{"n_layer": 13, "d_model": 96, "n_head": 3, "n_kv_head": 3, "head_dim": 32, "d_mlp": 256, "vocab_size": 4096, "activation": "swiglu", "norm": "layernorm", "norm_place": "pre", "norm_eps": 1e-05, "positions": "rope", "rope_base": 10000.0, "rope_fraction": 1.0, "qk_norm": false, "attn_scale": 0.177, "bias": "none", "tie_embeddings": false, "parallel_block": false, "init": "orth", "init_std_qkv": 0.0654, "init_std_o": 0.0128, "init_std_up": 0.0654, "init_std_down": 0.00785, "optimizer": "soap_variant", "lr": 0.00756, "lr_mult_o": 1.18, "beta1": 0.95, "beta2": 0.99, "lr_head": 0.00823, "grad_clip": 1.0, "warmup_steps": 200, "schedule": "wsd", "decay_fraction": 0.773, "decay_shape": "linear", "final_lr_fraction": 0.0, "batch_tokens": 32768, "seq_len": 1024, "doc_mask": true, "train_tokens": 143100000, "steps": 4368, "dataset": "wikipedia_en"}
Each number is 128 + 24 x the weight over its row's rms, rounded and kept within 0 to 255. Layers, rows and columns count from 0. The size above them is the row's rms in percent of the matrix's.

# layer 9 attention query, 96x96, rms 0.186, rows 0-36, columns 0-47
size [ 76  79  71  83  68  81  82  78  91  86  99  98 110  88 106 110  93 123 100 112  92  97 103 112 101 108 100 103  95 113 108 101  64  58  66  72  69]
[[155 135 108 138 116 147 125 146 113 139 104 108 131 111 160 127 129 148 160 127 140 121 142 113 162 113 118 152 131 107 143 174 180 147 141 101 100 138 116 141  72 112 134 139 110 134 134 115]
 [107 116 136 117  93 138 124  70 143  68 144 130 114 110 154 130  88 130  87  93 128 131 122 143 183 115 161 151 106 115 131 117 144 131  83 163 115 132 163 152  84  92 113  84 132 117 151 155]
 [164 134 170  89 151 135 104 140 111 101 122  77 141 130 114 141  78 104  85  86  90 147 112 139 134 158 143 113  99 140 136 134 119  78 101 110 128 138 103 115 133 160 113  88 138 144 156 122]
 [159 111 124 141 101 112 139 147 150 122 117 138 148 124  89 107 129  84 144 115 151 114 100 134 162 126 151 158 152 111 126 152  72 108 131 110 139 146 151 137  82 129 111 104 100 105 113  98]
 [180 102 115 141 178 100 119  58 123 129 116 108 107 122  96 118 119 105 115 145 153 117 148 113 193 158 150 153 166 123 126 135  88 135 119 170 161 138 132 143 136  96 143 126 121 147 127 145]
 [ 67 146 157 111 123  96 126  90 132  88 115 136 134 112 172 128 140 113 111 160 142  95 160  64 121 102 102 110 138 113 107 103  89 154 114 168 115 149 100 113 170 104  88 132  93  96 152 113]
 [136 151 158  90 165  98 133 110 144 131  92 102 121 101 114 128 141 150 117 138 113 110 146  99 122 118 131  88 153 126 133 106 104 147 144 115 134  82 148 136 126 187  88 110  88 176 140 123]
 [138 135 134 134 110 133  84 128 141 128 103 146 103 162  96 123 111 120 116 101  91 125 101 116 109 100 132 123 147 116 157 163 109 129 120 111  52 115 133 119  85 104 132 128 163 135 131  76]
 [117 152 122 136 156 159 154 213 156 181 151 158 113 148 141 114 159 179 155 121 128 127 183 163 140 122 130 154 115 161 145 149 177 137 162  99 148 148 167 154 122 112 146 138 126 152 113 128]
 [126 143 118 129 102 145 136 146 131 127 149 142 126 150 113 154  96 123  66 122 124 145 108 129 153 152 107 104 150 164 137 143 147  96 102  52 129 117 101 145 102 126 150 111 133 143 147 117]
 [137 127 113 158  97 149 109 146 128 173 175 144  99 112 146 146 118 101 121  54 127 153 106 154 151 144 108  66 113 144 137 141 173 131 116 106 150 136 134 132 162 167  82 134 126 116 139 123]
 [133 148 133 107 147 105 190 137 126 107 127 103 113 103  89 130 146 121 180 152 141 117 147 140 101 164 132 169 121 125 154 101 128 135 157 121 162 109  82 158 173  91 140 124 120  96 138 152]
 [164 118 177 133 103 135 132 119 145 130  85 139 115 116 107 124 148 138 118  80  86 113  98 135  94 100 133  95 177 143 145 133 161 121 141  92 138 121 133 127 115 141 115 145 150 155 123 155]
 [122  92 165 106 145 148 137 128 116 147 107 109 149 150 106 175 149 124 135 105 126 124 102 119 130 121 141 135  89 126 119 136 143 129 115 129 139 148 139 152 142 116 182 151 143 119 160 122]
 [134 131 163 126 143 170 165 133 128 124 107 125 136 142 181  67 168 133 143 154 132  94 120 139 138 162 119 169 114 113 131 130 137 118 140  89 138 125 167 150 107  86  99 133  88 125  74 137]
 [104 117 159 117  95  94  96 111 140 110 196 111 133 139 132 161 134 115  99  92 133 136 104 125 128 115 134 100  97 148 106 115 138 119 100 172 151 147 150 110 124 141 131 126 135 129 160  92]
 [112 128 132 110  95 100 165 137 138  95 101 123 137 138 171  94 168 131 178 126 160 126 171 126 136 152 145 152 132  84 162 144 117  92 139 154 116 115 140 123 148 117 124 109 134  76 101 109]
 [163 131 126 147 121 121 143 153 151 118 132 131 153 126 100  83 102 131 111 121  99 131 138 127 120 129 126 131  96 142 168 136 122 118 138 110 169  97 133 141 178 156 104 142 115 141 122 108]
 [121 109 149 145 159 155 163 124 124 125 141  94 135  77 118 106 132 137  64 157  88 123 163 135 107 122 129 153 133 160 128 101 140 128 104 139 160 115 180 141 144 131 115 148 114 154 102 161]
 [143  96 150 116 149  86  77  85 162  85 137 139 129 160 129 177 134 114  86  97 132 135 137 100 145 111 151 130 130 105 119 137 102 123 150 124 123 137 104 128 130 125 118 115 121 148  78 105]
 [138  86 143  78 107  97 111 105 135 129  87  97 135  96 172 154 164 114 116 110 127 106 114 130 134 113 147 147 155 140 129 141 107  71  95 113 135 140 181 117 156 113 137 151  83 133 143 141]
 [109 131 146  78 104 163 116 120 122 172 118  76 133  97 182 153 172  91 109 161 117 153 112 106 133 120 159 124 133 112  93 120 138 146 128 123 142 167 159 149 142 113 134 154 110 127 146 122]
 [119 104 135 122 124 126 130 131 158 172 152  62 120 173  76 149  89 153 143 118 102 115 113 129  94 114 149 135 129 112 112 156 144 133 140 138 106 164 103 152 161  57 113 134 119 107 131  84]
 [139 127 120 137 100 122 120 138 119 117  85 125 104 126 160 135 136 131 101 138 105 117 180 139 116 101 118 139 177 108 133 102 150 161 134 149  86 129 174 153 110 124 161 105  94 145 112  92]
 [137 101  87 134 119 135 126 145  93 165 129 120 101 100 106 134 171 125 124 201 115  91 111 146 120 143 115 147 121 116 119  98 113  99 117 153 135 145 132 125 110 104 112 152 141 132 110 131]
 [ 80 121 112  90 140  80 143 107 134 106 149  93 133  77 128 154 121 117 123 114 158 147 117 122  92 135 127  91 132 111 123  94 164 125 100 120 142 127 145 125 188  99 121 116 119  97 159 135]
 [125 149  92  77  90 108 104 135 127 123  98 159 148 141 129 123 137 133 119 150  87 157 140 112 134 130  80 178 124 124 132 134 126 131 137 107 143 147 138 124 128 126 167 144 118 128  83 133]
 [104 105 151 114 149 123 146 127 153  95 130 163  76 135 154 153  97 103 126 142 153 117 125 123 162 148 116 138 163 144 118 114  98 146 129 176 135 149  99  89 132  97 111  88 118 110 136 107]
 [175 161 148 107 156 113 126 118 148 139 105 108 130 141 143 106  93 116  86 132 101 114 142 130 133 106 154  77 132 132 139 125 131 122 165 176 199 134 115 141 120 112 124 155 109 114 110 132]
 [173 114 156 121 122 122 164 134 152 129 129 142 177 122 150 144 113 136 116 113 128  95 128 131 146 110 131  91 159 130 129 144 171  86 124 160 160 142 151 109  62 104  90 103 132 131 125 146]
 [130 104  91  78  85 119 178 146 170  99 121 134 128 155 138 109 129 120 139 108 139 143 163 116  75 100  94 127 153  86 132 107 141 136 110 136 129 144 149 122 143 136 108 115 117  96 134 167]
 [102 115 149 125 125 115 113 136 155  82  90 116  96  95 143  95 129 121  98 180 117 125  88  92 149 134  94 117 172 116 117  87 106 105 114 107 137 131 152 129 135  98 120 124 116  89 150 131]
 [ 77 106 152 121 119 114 112 124 123 119 164 128 141 173 116 122 133 169 170 150 119 106 134 167 110 182 119 155 131 173 134  84 154 192 114 122 105 128 133 148 120  93 138 113 145 130 152 128]
 [177 113 155 110  82 114  91 130 146 123 135 147 145 116 118 173 105 104 150 135 102 110 114 153 107 119 130  95 115 126 139 119 116 112 125 127 107 114 148 154 114  79 147 130 106 126 145 119]
 [139 128 118 153 123 135 158  88 142 118  75 119 139  62 156 131 144 101 179 152 129 111 167 114  97 121 188 150 147 123 125 129 122 145 140 130 115  79 164  90  95 122 132 131 129 176 167  91]
 [165 129 129 140  99  97 109 106 135 115 128 153  74 121 124 134 129 137 149 100 134 181 130 127 145 128 181 124 124  86 130 144 139 129 135 106 111 102 162 103  81 170  98 125 147 147 119 152]
 [103 109 132 126 156 112 153 127 103 128 140 119 137 143 133  81 122 152 127 130 141 132 111 154 132  88  81 169 110 129 144 119 156 135 108 101 122  98 126 153 141 109 147 140 121 150  80 113]]
# layer 9 attention key, 96x96, rms 0.208, rows 0-36, columns 0-47
size [ 65  64  61  67  77  77  62  84  78  88  98  78 108 101  88 107 103  91  88  96 113 121  93  89  88  93  77  98  86 101  95  89  60  58  72  67  84]
[[122  90 143 107 119 137 121 164 112 151  88 142 159 109  66 107 122  90 144 140 127 145 179 107 115  54 127 123 109  96 101 115 128 168 138 141 117 126 113  95 121 149 128 120 127 101 126 128]
 [160 117 103 126 137 124 138 115 131 152 123 147 134  96 165 128  94 104 122 136 141 121 173 109 120 141  76 107 100 125  56 112 123 130 154 142 115 189 166 127 115  93 146 129 166 144 125 106]
 [110 147  91 177 126 194 145 135 136 164 149 127  71 133 142 135 156 152 132 144 107 126 109 133 123 150 107 103 111  95 126 128  96 127 139 114 164 154 148 111  71 150 139 130 139 109 161 101]
 [102 150 124 130  89 170  60 175 131 106 110 122 135 128 130 146 155  80 104 122 134 132  80 153 114 175 143 109 111 143 171 131 169 123 144 139 135  84 129 111 124 113 144 126 155 106 127 100]
 [114 138 113 174 133 142 105  80 136 139 126 109 169 173 145 152 109 134 103 113 150 104 136 140 132 142 118 133  91 158 173 116 149 173 131 100 139 140 126 123 134 127 113 105 127 145 112 114]
 [ 83 156 120 121 139 102 137 139 122 115 118 150 152 140 132 115 127 112 131 128  98 136 141 107 111 128 112 126 124 111 111  90  85 129  95 179  99 140  99 143 160 124 101 136 103 113 107 110]
 [155 127 120  85 131 122 138 132  98 105 143 186 133 134 146 120 143 117 110 150 103 100 120 113 112 129 176  97 158 130 138 140 142 152 115 130 132 113  99  97 175 115 136 137 128 128 130 140]
 [140 134 133  98 117 131 163 140 104 125  98 166 117 125 143 109  86 103 125 148 124 123 146 124 159  86 147 130 117 131 107 134 127 124  80 118 101  97 165 121  80 136 109 142 130 124 146  87]
 [128 126 127 122 129 157 169 132 142 117 134 130 152 135 108 123 142 172 160 115  94 160 159 100  95 174 125 106 123 105 136 144 137  99 157 108 191 131 107 147 164 124 165  97  95 125 118 147]
 [123 129  93 171 144 133 138 128 158 133 130 138 147 130 117 158 160 134 145 115 139 139 129 128 150 159 127 139 121 120 197 111 128 110 171  90 170  99 148 123 165 113 112 152 101 132 150 116]
 [164 109 116 152  92 122 124  99 138 119 147 116 111 102 124 179 172 194 161 123 146 133 111 111 116 147 131  95 143 133 141 155 179 105 183  76 152 131 148 134 131 100 144 131 110  97 134 122]
 [140 117 115 151 119  87 137 140 152 118 132 155 125 118 145 113 135 137 148 117 137 142 116 153 150 136 174 113 124 120  97 162 159 155 147 136 104 105  79 154 171 161 165 146 113 130  89 163]
 [126 139 129 114 149 140 114 142 106 126 150 123 130 115 131 134  97  73 122 130 139 103 130 146 171 183 133 124  98 135  75 130 132  94 149 168  77 159 110 144 131 161  97  85 148 134 156 113]
 [116  93 122  96  99 138 105 130 110 118 167 134 140 124 116 124  85 120 130 152 159 107 148 112 164 152 120 113 157 133 166 123  97 114  68 110 100 170 130 111 157 160 119 127 149 134 135  98]
 [127 115 108  98  98 105 103 122 138 149 123 134 143  94 167 129 154 110  76 178  98 146 138 115 155 132 117 156 130 131 154 169  97 121 107 147 119 173 126 176 168 139 128 142  89 150 130 150]
 [123 115 124  96 109 139 120 123  92 152 148 143 103 128  64 141 146 105 149  89 161  84 105  91 148 148 117 139 120 122 142 179 137  94 108 152 114 139 126 134  95 123 108 147 147 109 134  87]
 [120 135 145 143 116 155 137 127 169 152  83 129 114 139 109  84 131 154 145 155 110 139 116 169 136 151 103 118 107 115  88 117 124 127 144  99 149 180  72 157 150 103 156 148 127 143 102 108]
 [ 99 133 127 156 119 154 155 147 128 101 168  99 112 153 117 158 131 166 142 154  93 141 114 135 156 105 131 128 109 146 114 147 160 155 109 123 167 109 117 139 128 122 154 118 145 115  91  83]
 [146 100 149 131 107  61  82 134 127  92 178 168 155 139 121 150 109 107 146 126 112  99 123 162 139 117 105 147 181 163 118 108 152 102 123 147 110 103 135 165 124 161 121 120 153 138 115 127]
 [125 142 128 134 154 135 105 101 149 132 115 130 153 132 142 178 114 124 121 116 134 146 169 119 127  97 149 171 166 152 114 131 126 139 105 114  99 109 186 128  91  91 120 115 129 133 123 150]
 [108 100 134 107 134  88 118 144  95  62 145 142 115 113 158 169 151  83 104 151 140 119 147 104 122 118 147 124 149 154 130 106 132 116  73 168 124 132 137 104 156 147 127 101 160 139 123 159]
 [107 134 134 125 156 146 141 140 152 180 120 139 115 155 145 120  92 160 118 127  63 146 104 133 136 149  74 128  97 103 126 153 137 124 150 109 157 138  98 119 105 114 114 143 133  94 113  71]
 [124 172 122 160 103 149 132 129 137 119 130 157 109 104 138 168  97 123  70 143 151 128 130 154 145 102 120 117 104 134 121 158 144 144 156  96 138 102 129 155 128 136 150 129 115 105 140 129]
 [110 155 116 120 138  97 140 119 105 128  84 134 131 137 108 125 151 151 143 142 141 113 143 169 130 127 134 112 128 109 147 125 122 154 105  87 122  88  98 121 123 177 184 104 125 147  94 135]
 [133 122 129 152 126  89 114 100 167  88 154 125 192 113 105 128 122 125  98  94 156 130 113 143  86 122 150 130 117 159  99  85 137 166 106 113 166 105 125 163 137 105 137 144 141 117 115 100]
 [170 121  94  90 139 140  95  89 141 128 153 114 140 151 133 172 139 116 143 131 125 132 122 133 152 183 144 133 155 173 122 133 148 144  96 173 102 131 106 104 151 103  84 153 115 147 109  96]
 [152 147 155  97 142 107  92 111 150 106 116 114 192 107 151 131 147 129 118 154 129 134  94  99 129 147 168 124  85 101  93 143 158 124 118 150 141 142 124 133 146 141 146 123 110  95 131 158]
 [140 151 107 129 132 127 164 144 146 129 147  96 116 129 154 148 179 108 147 137  98 119 121 109 123  82 157 118 118 135 128  92 115  88 158  91 118 116  92 136 131 132 102 135 114 114 161 105]
 [115 138 103 125  99 143 108 129  78 130 143 162 148 127 120 140 116 110 136 146  80 130  64 140 122 112 120 181  91 127 115 152 136 170 134 111 106  99  93 119 106 119 102 143 115 116 128 131]
 [132 131 129 133 149 180 135 121 136 103 162  84 114 125  59  91  94 122 147 141 113  74 114 123 104 130  83 153 145 126  91 116 107 163 158 139 108 110 138 128 107 114 125 150 140 156 127 127]
 [147 128 134 118 169 125 111 173 114 141 117 107 153 113 113 113 139 140 167 125 127 101 129 139 137 114 114 132 139  76 141  83 111 149 127 122 128 140 127 143 125 144  70 100  86 165 106 126]
 [124 123 110 128 154  91 127 142 116  55 179 154 106  85  96 106 125 114 143 124 104 163 155 141 107 103 146 105 124 111 112 105 120 152  95 124 165 106 128 105 119 130 131 158 108 125 147 138]
 [179 145 133 122 115 103 117 146 126 147 112  75 101 124 147 105 159 129 133 114 121  71 131 128 115  95 147 131 126  94 114 120 154 135 130 157 140 122 158  97 165 106 144 122 132 148 111 142]
 [122 149 111 136 173 139 184  93 128 134  95 105 153  95 141 124 125 114 126 122 144 140 115 125 137 109  96 165 136 131 132 136 122 149 131 134 195 135 108 125 124 156  87 135 188 100 147 124]
 [ 88 122  84 125 123 138 133 129  99 133 153 150 142 153 100 126 125 118 128 126 117 154 118 123 140 161  92 107  89 153 162 138 167 125 127 146 112 123 149 167 139 187 102 121 121 110  86 129]
 [ 70 133 144 109 179 178 139 178 140 159 137 143 170 149 135 130 120 117 105 177 128  86 145 101 123 126 103 170 120 147 131  80 130 176 154 151 129 128 102 103 164 131 177 119 117 107 126 142]
 [145 143 126 118 144 110 132  78  94 118  90 116 111  77 166 166 160 117 140 143 130 159 119 120 114 133 132  71 106 159 114 122 136 126 111 131 134 138 123 148 111 176  81 156 144 124 111  97]]
# layer 9 attention value, 96x96, rms 0.297, rows 0-31, columns 0-47
size [ 87  87  95  85  87  89  88  93  80  93  91  89  93  84 105  82  93  88  91  83  96  90  87  84  92  94  92  86  92  81  84  98]
[[165 130 148 145 152  98 145 110 128 148 120 154 125 127 129 122  92 130 153  72 110 107 128 138 174 138 171 153 173 183 133 130 185 161 138 133  98 106 145 109 169 148 144 129 126 142 128 101]
 [155 129 147 155 155 150 155 139 131 143 100 113 116 121 129 118 119 122 128 153 113 111 173 137  86 103  92  92 135 105 143 151 145  62 138 102 143 112 122  89 120 140 126  95 139 127 154 144]
 [127 138 158 117 126 105 149 109  89 135 121 131 153  96 129  99 102 100  93 138 141 111 120 133 111 143 135  86 124 132 135 135 139 115 150 145 149 107 126 155 117 159 159 138 153 157 157 149]
 [179 103 177 124 169 109 176 132  81 174  95 108 163 181 145 106 116 111 167 152 146 132 111 109 130 138 113 148 177 115 121 142 119 104 144 127 122 120  88 120 129 115 119 152  84 104 167  97]
 [162 134 150 147 110 160 159 130 140 110 154 126 100 142 137 162 139  89 203 151 126 134 139 137 123  91 131 119 131  98 158 104 116 113 138 153  86  88 104  95 155 131 141 125 146 133 122 126]
 [161 117 123 112 154 112 101 112 135 138 149 135  96  89 157 105 142 169 147 152 151  91 103 101  96 144 134 136 103 103 130 130 201 156 138 163 136 142 144 115 122 168 112 112 154 110 146 109]
 [178 112 138 155 126 108 136 166 114 150 117 133 162 105  92 107 157 129 147 138  69 133 119 121 109 120 127 132 115 148 157 145  95 141 138  74 113 145 121 118 150 149  84 129 122 128 119 143]
 [101 146  97 128 159 143 145 148 137 113 152 127 145 145 140 162 123 156  83 165 106 165 113 151  99  90 123 174 127 131 116 135 118 148 109 138 105 134 112 150  94  92 126 152 104 122 102  97]
 [122 114 130 149  97 135 164 155 110 152  91 101 104  84 135 112 114 123 125 134 128 149 149 129 153 125 120  62 141 118  94 158 124 127 131 142 145  87 137 148 151  89 131 152 125 117 107 193]
 [137 149 124 148 129 125  97 139 157 157 113 126 121 145 144 117 111 159 125 166 119 160 105  84  84 129 140  92 120 116 122 103 108 120 171 119 118 134 111 131 116 140 129 104 108 122 121 128]
 [123 134 120 116 117 158  94 160 105 168 154 109 131 113 173 112  99 157 144 146 148 128 107 181 140 186  91 101 122 135 130 129 115 158  97 102 142 128 141 133 116 131 158 150 116 140  97 140]
 [108 151 136 140 144 158 173  90 156 133 110 128 123 140 135 126 138 151 126 111 136 122 140  63 142  69 142 145 141 121 127 159  81 145  99  99 127  84 136 145 141 109 140 112 112 169 165 127]
 [135 155 149 141 119  85 104 130 129 102 152 103 127 131 117 111 198 124 123 127 169 154  77 132 143 110 100 145 124 118 139 123 101  93 161 153  96 142 128 133  94 124 115 156 143  98 126 135]
 [113 138 143 124 192 134 150 125 112  58 123 110 122 100 124 119 126 120 146 151 172 154 130 118 173 118 141 145 148 140 136 156 103 140 124 133 118 150 115 146 136 161 157 136 118 156 124  91]
 [112 119 161 129 148  93 119 110 131 145 122 127 122 161 164  98  91 121 120  97 107 145 122 163 102 130 137 128 152 151 132 124 148 112  82 125 136 149  70 164 133 134  94 146 126 168 145 151]
 [139 130 111 126 102 177 173 176  67 125  98 129 140 173 103 132 135 120 166 115 136 137 122 153 149 154 138 124  95 143 120 119 153 128 148 133 144 155 107 105  93 168 139 121 143 175 117 139]
 [103 115 143 100 114 128 129 108 179 127 128 126 103 155 123 109 142 111 132 102 131 132 128 142 141 156  99 141 188 139 112 166 113 155 139  99 129 161 101 114 125 105 140 134 109 151 161  89]
 [159 155 155 126 117 146 140  87 181 124 108 187 114 116 112 127 135 114 130 138 154 131  73 117 127 118 157 124 134 123 153 137  99 123 106 155 137 108 133 139  85 111 138 149 163 135 180 114]
 [163 152 143 121 154 179 106 123 138  99 121 140 176 179 122 143 138 147 118  92 144  92 115 118 119 125 149 177 123 147 144 101 122 115 108 103 132 124 162 141  94 108 122 111 114 163 207 138]
 [111 211 134  74 134 135 121 123 110 140 130 151 125 104 127 118 136 116 138 121 164 110 164 124 101  96  79 118 112  94 102 140 145 151 108  92 142 117 110  99  77  96 162 153 141 116 148 147]
 [124 120 128 149 130 111 111 126  94 151  86 138 167 104 131 134 131 109 118 143 148 117  89 154 115 132 105 152 137 120 140 110 120 154 135 102 120 104 148 150  82 152 133  98 128 126  95 148]
 [134 143 149 138 130 118 123  99 154  94 168  98 161 160 122 150 160 141 130 102  97 165  92  99 151  95 111 145  99 110 116 106 160 100 139  98  84 193 128 133 131 119 165 141 127 102 125  85]
 [ 89 147 123 140 146 126 139 145 152 127 127 143 140 137 128 106 129 102 118 139 111 154 112 118 119 196 115 171 122 169 144 140 131 132 122 162 119 118 136 132 113  96 154 168 123  62 116  99]
 [ 99 127 147 153  98 131 115 124 128 145 109 101 126 138 157 133 102 143 170 142 100 105 185 129 122  96 124 130 116 121 145 114 155  72 108 119 130 128 129 107 137  94  95 169 131 167 116 116]
 [122 109 124 125 125 129 116 141 111 183 116 137 149 115 101 127 115 131  93 123 175 151 158 163  73 110 160 114 118 140 138 128 101 101  95 107 115 119 100 130  84 134 129 143 167 126 135 142]
 [149 119 147 158 112 116 126 140 156 102  88 138 135 147 123 123 113 139 120 123 115 124 124 115 138 122 117 136 163  77 146  99 152 134 148 130 162 148 133 137 162 142 126 102 120 157  90  98]
 [132 108 121 179 155 113 131 121 122 107 127 146 126  95 131 134 105 153 149 146 121 148 121 172 127 137 162 101 116 117 131 119 125 140 124 116 116 170 113 171 168 115 129 128 143 151 135 156]
 [145 154 186 104  84 134 122 133 136 130 123 115 111 163  63 142  97 129 133 120 109 153 153 119 170 125 140 138 146 152  93 109  94 151 127 135 124 139 102 122 137 127 112 141  99 124 109  90]
 [157 182 137  83  55 138 159 139 107 112 128 105  96 144 131 114 138 114 171 156 126 126 148 172  58 101 155 104  97  89 125 166 127 114 182 103 118 129 150 127 144 134 127 121 133 156 143 132]
 [122 139 147 167  97 126 133 114 134 158 126 169 164 148 112  93 120 134 151 119 111 132 108 118 113 147  91 122 118 149  96 124 145 125 106 136 124  93 132 148 110 147 130 155 152 144 172 175]
 [100 122 151 127 132 140 163 116 143 137 137 117 129 128 108 124 123 134 118 111 144 109 124 121 116 102 104 149 137  90 124  73 102 135 128 135 138 144 184  96 170 162 141 150 131 111 113 171]
 [173 132 147 143 134 127 142 129 151 110 120 154 119 147 123 121 130 146 112  85 138 157 144 137 116 148 119 160 127 137 157 114 127 105 102 146 139  71 139 147 108 119 123 113  84 145  67 115]]
# layer 9 attention output (transposed), 96x96, rms 0.306, rows 0-31, columns 0-47
size [ 97  98 103  91  97  96  99 100  86  99 103  99 103  98 110  91  99  99  98  92 100  92  97  88  97 107  98  95  98  85  95 103]
[[154 146 103 108 140  88 110 128 129 140 131 140 133 176 117  95 173 117 105 129 128  84 134 111 131 126 113 143 125 105 103 166 126 143 126 172  90 139 109 141  92 103 128 127 141  98 103 132]
 [107 161 108 146 149 103  95 150  70  96 112  90  94 138 123 163 168 120 152  86 104 145 111 164 117 148 158 110  83 109  99 110 112 110 122 139 154  96 129 131 137 164 138 111 149 112 126 140]
 [135 162 109 106 114 131 138 160  75 132 110  96  82 112 110 155 127 107 141 118 137 105 110 100 115 120 119 136 124 143 122 133 141 126 116 192 100 138 133 126 133 141 123 132 114 106 189 106]
 [128 101 127 123 110 113 118 135 116 154 141 121 150 147 108 136 120  93  92 123 112 155 112 156 161 144 162 116 110 105 119 162 179 140 155 131 141 117 115 131 138 179 121 124 137  88 159 151]
 [130 143 158 108 136 122  91 160 125 143  61 144 107 129 122 133 159 118 119  98 106 101 153 115 142 122 143  92 123 124 112 121 158 143 136 151 147 120 105 138 109 158 149 151 137  99  95 143]
 [121 145 126 146 159  84 156 161 151 120 145 129 129 148 113 145 126 105 103 117  88  95 154 119 159 126 123 134 146 151  94  83  94 138 140 179 121  62 148 118 167 106  65 118 130 159  97 102]
 [111 117 118 102 121 186 102 141 130 114 112 110 108 130 154 109 131 104 144 114 160 129 115 157 145 157 108 106  86 119 114 136 109 164 175 155 114 136  99 152 148 141 167 119  76 103 111 101]
 [101 103 129 136 144 112 118 152 117 106 105 135 122 126 118  68 111 151 128 122 113 115 137 154 135 124  78 155 172 181 133 118 132  97 107 138 116 112 139 113 111 167 138 119 157 164 102 146]
 [119  81 147 126 140 131  89  66 123 143 121 100 138  98 108 148 127 150 135 126 117 166 119 137 149 122  99 139 119 140 166 103  88 122 138 146 107 173 106 105 148 122 152 145 115 130 162 109]
 [131 158 111 132 112 155 113 130 135 123 116  94 117 134 118 210  90 147 149  52 112 124 130 134 103 116  91 117 121 139 126 126 113 101 159 131 135 103 101 131 142 140  74 108 101  97 105 113]
 [145 119 126 163 145 130 147 126  91 105 179 142 116  94 136 155 148  99  70  84 134  88 102 121 129 104 127 150 119 192 140 144 126 141 141 150 118 143 155 110 127 135 101 121 175 143 137 115]
 [135 150 133 147 168 148 125 100  50 142 133  80 155 133 151  89 155 118 149 128 109 131 146 169 158 113 145 136 125 127 159 136 146 102 114  95 134 117 117 163 125 102 173 157 133 128  88 107]
 [151 113 106 121 131 155 100 125 147 150 114 161 108 124  85 113 131 174 134 121 100 107 132 144  82  94 150 148 127 125 110 138 128 155 135 135 119 108 150 142 138  89 111 122  93 175 117 111]
 [142 124 117  79 116 145 173 158 159 191 175 116 137 109 113 144 172 116 109 142 110 116 118 154 133 102 107 159  81 135 159 116 124 123 128 118 132 114 122 116 124 105 144 116 100 146 122 126]
 [154 138 144 149 136 114 161 152 143 166 159 118 149 121 101 145  31 109 138 109 183 104  90 118 113  99 122 114 148 119  98 111 134 123  87 140 124 134  65 140 108 128 121 130  84 107 159 150]
 [132 116  98 110  91 129 112 139 120 148 118 116 157 159 117 139 123 138  92 147 120  98 107 132 153 125  94 125 127 113 128 179 138  85 145 144 150 124 108 157 125 189 113 112 118 167 148  86]
 [167 142 139 179 128 101 159 163 127 121 116 132 140 132 119 184 130 138 146 169 101 139  95 132 157 143 139 169 119 119 107 148 102 168 150 107 140 141  98 150 119 148  96 164 130 139 101 133]
 [113 139 138 100 146 105 135 144 145 154 140 139 141 161  95 117 135 181 148 135 125 148 148 119 116 116 130 119 109 145 152 135 163 127 125 160 105 118 141 145 163 107 110 152 143  61 100 119]
 [128 123 135 120 159 155 156 146 137 138 139 149 126 175 127 139 113 148 131 135 141 121  90 170 146 112 134 108 113  69 131 145 137  91 150 108  98 146 115 176 116 142 123 191 179 119  98 121]
 [112 126 150 143 119 106 125 149 111 109 161 125 106 129 176 127 123  87 184 110  97 133 157 144 143 144 133  89 143 139 160 119 128 131 124 134 121 145 137 158 128 105 118 141 144 137 137 101]
 [115 137 107 125 121 142 139 101 138 140 150 151 167  98 126 147  93 134  94 151 113 150  97 124  98 121 103 112 105 131 107 173 108 141  95 126 155 146 136 126 162  78 122 134 111 115 161 114]
 [151  95 189 172 123 168 166 160 140 123 130 157 120 156 101 124 141 134  95 148 135 101 139 157 104 102 121 126  93 147 134 131 137 182 153 144 150 132 142 138 102 152  98 127 106 171 116 155]
 [127  89 111  91 118 112 166 109 121  84 129 122 120 165 124 128 147 148 145 120 126 115 118  98 165 113 113 151 121 128 105  97 110 141 101 128 137 169 139 107 163 113 125  97 171 136 110 140]
 [ 91 137 126 139  80 186 110 130  97 130 108 161 159 144 147 155 100 138 141  91 171 143 106 114 142 104 110 106 132 119 148 115 129 154 136 128 115 111 180  96 140 146 171 136 100 134 172 121]
 [121 114 111 151 122 159 117 116 127 118 153 151 108 130 114  88  86 106 144 120 112 133 116 112 150 139 124 108 126 108 129 130 121  77  84 144 146 148  83 111  79 101 100 153 153  94 124 112]
 [ 90 187 131  91 128 142 150 103 138 142 119 152 142 172 145 142 137 102  91 141 126 177 154 136 149 108 115 118 107 134 108 127 107 110 134 117 132 119 122 136 101 125 128 129  97 156 143 149]
 [152 130 100 141 154 138 165 108 104 145 138 101 157 151 108 119 124 134 124  91 123 139 130 102 103 153 121 123 114 153 129 124 145 115 181 149 146 135 112  92 148  87 131 156 106 135 102 129]
 [106 113 112 107 139 124 151 126 118 114 127 127 123 120 137  73 172 137 126 162  86 131 121 122 123  81 108 129 123  99  80 127 177  97 157 117 109 166 117 155 145 152 109 129  93 126 109  81]
 [ 88 167 144 112 171 143 100 117 119 161 123 121 123  89 129 126 173 118 101 153 122 144 148 113 142 126 118  74 119 127 106  86 147 152 142 103 184 151 159 114 163 185 152 157 106 142  88 121]
 [147 108 128 115 109 114  82 139 122 148  85 138 125 107 159 154 130 132 133 128 182 137 122 126 131 154 117 153 112 118 150  92 114 108  99 126 103 117 106 136 158 155 117 128 138 115 111  93]
 [102 111 132  85 137 161 111 162 114 120 156 148 132  80 129 116 143 123 102 153  68 136 112 102 120 117 168 117 120 105 149 146 137 146 101 119  95 113  98 113 146 139 139 131 130 160 155 169]
 [142 130 106 141  89 153 107 114 133 139 102 128 132 147 154  73 123 132 118  80  97  94 105 121  99 155 138 129 117 138 118 105 146 140 118  36 139 163 170 132 113 134 112 123 133 123 113 136]]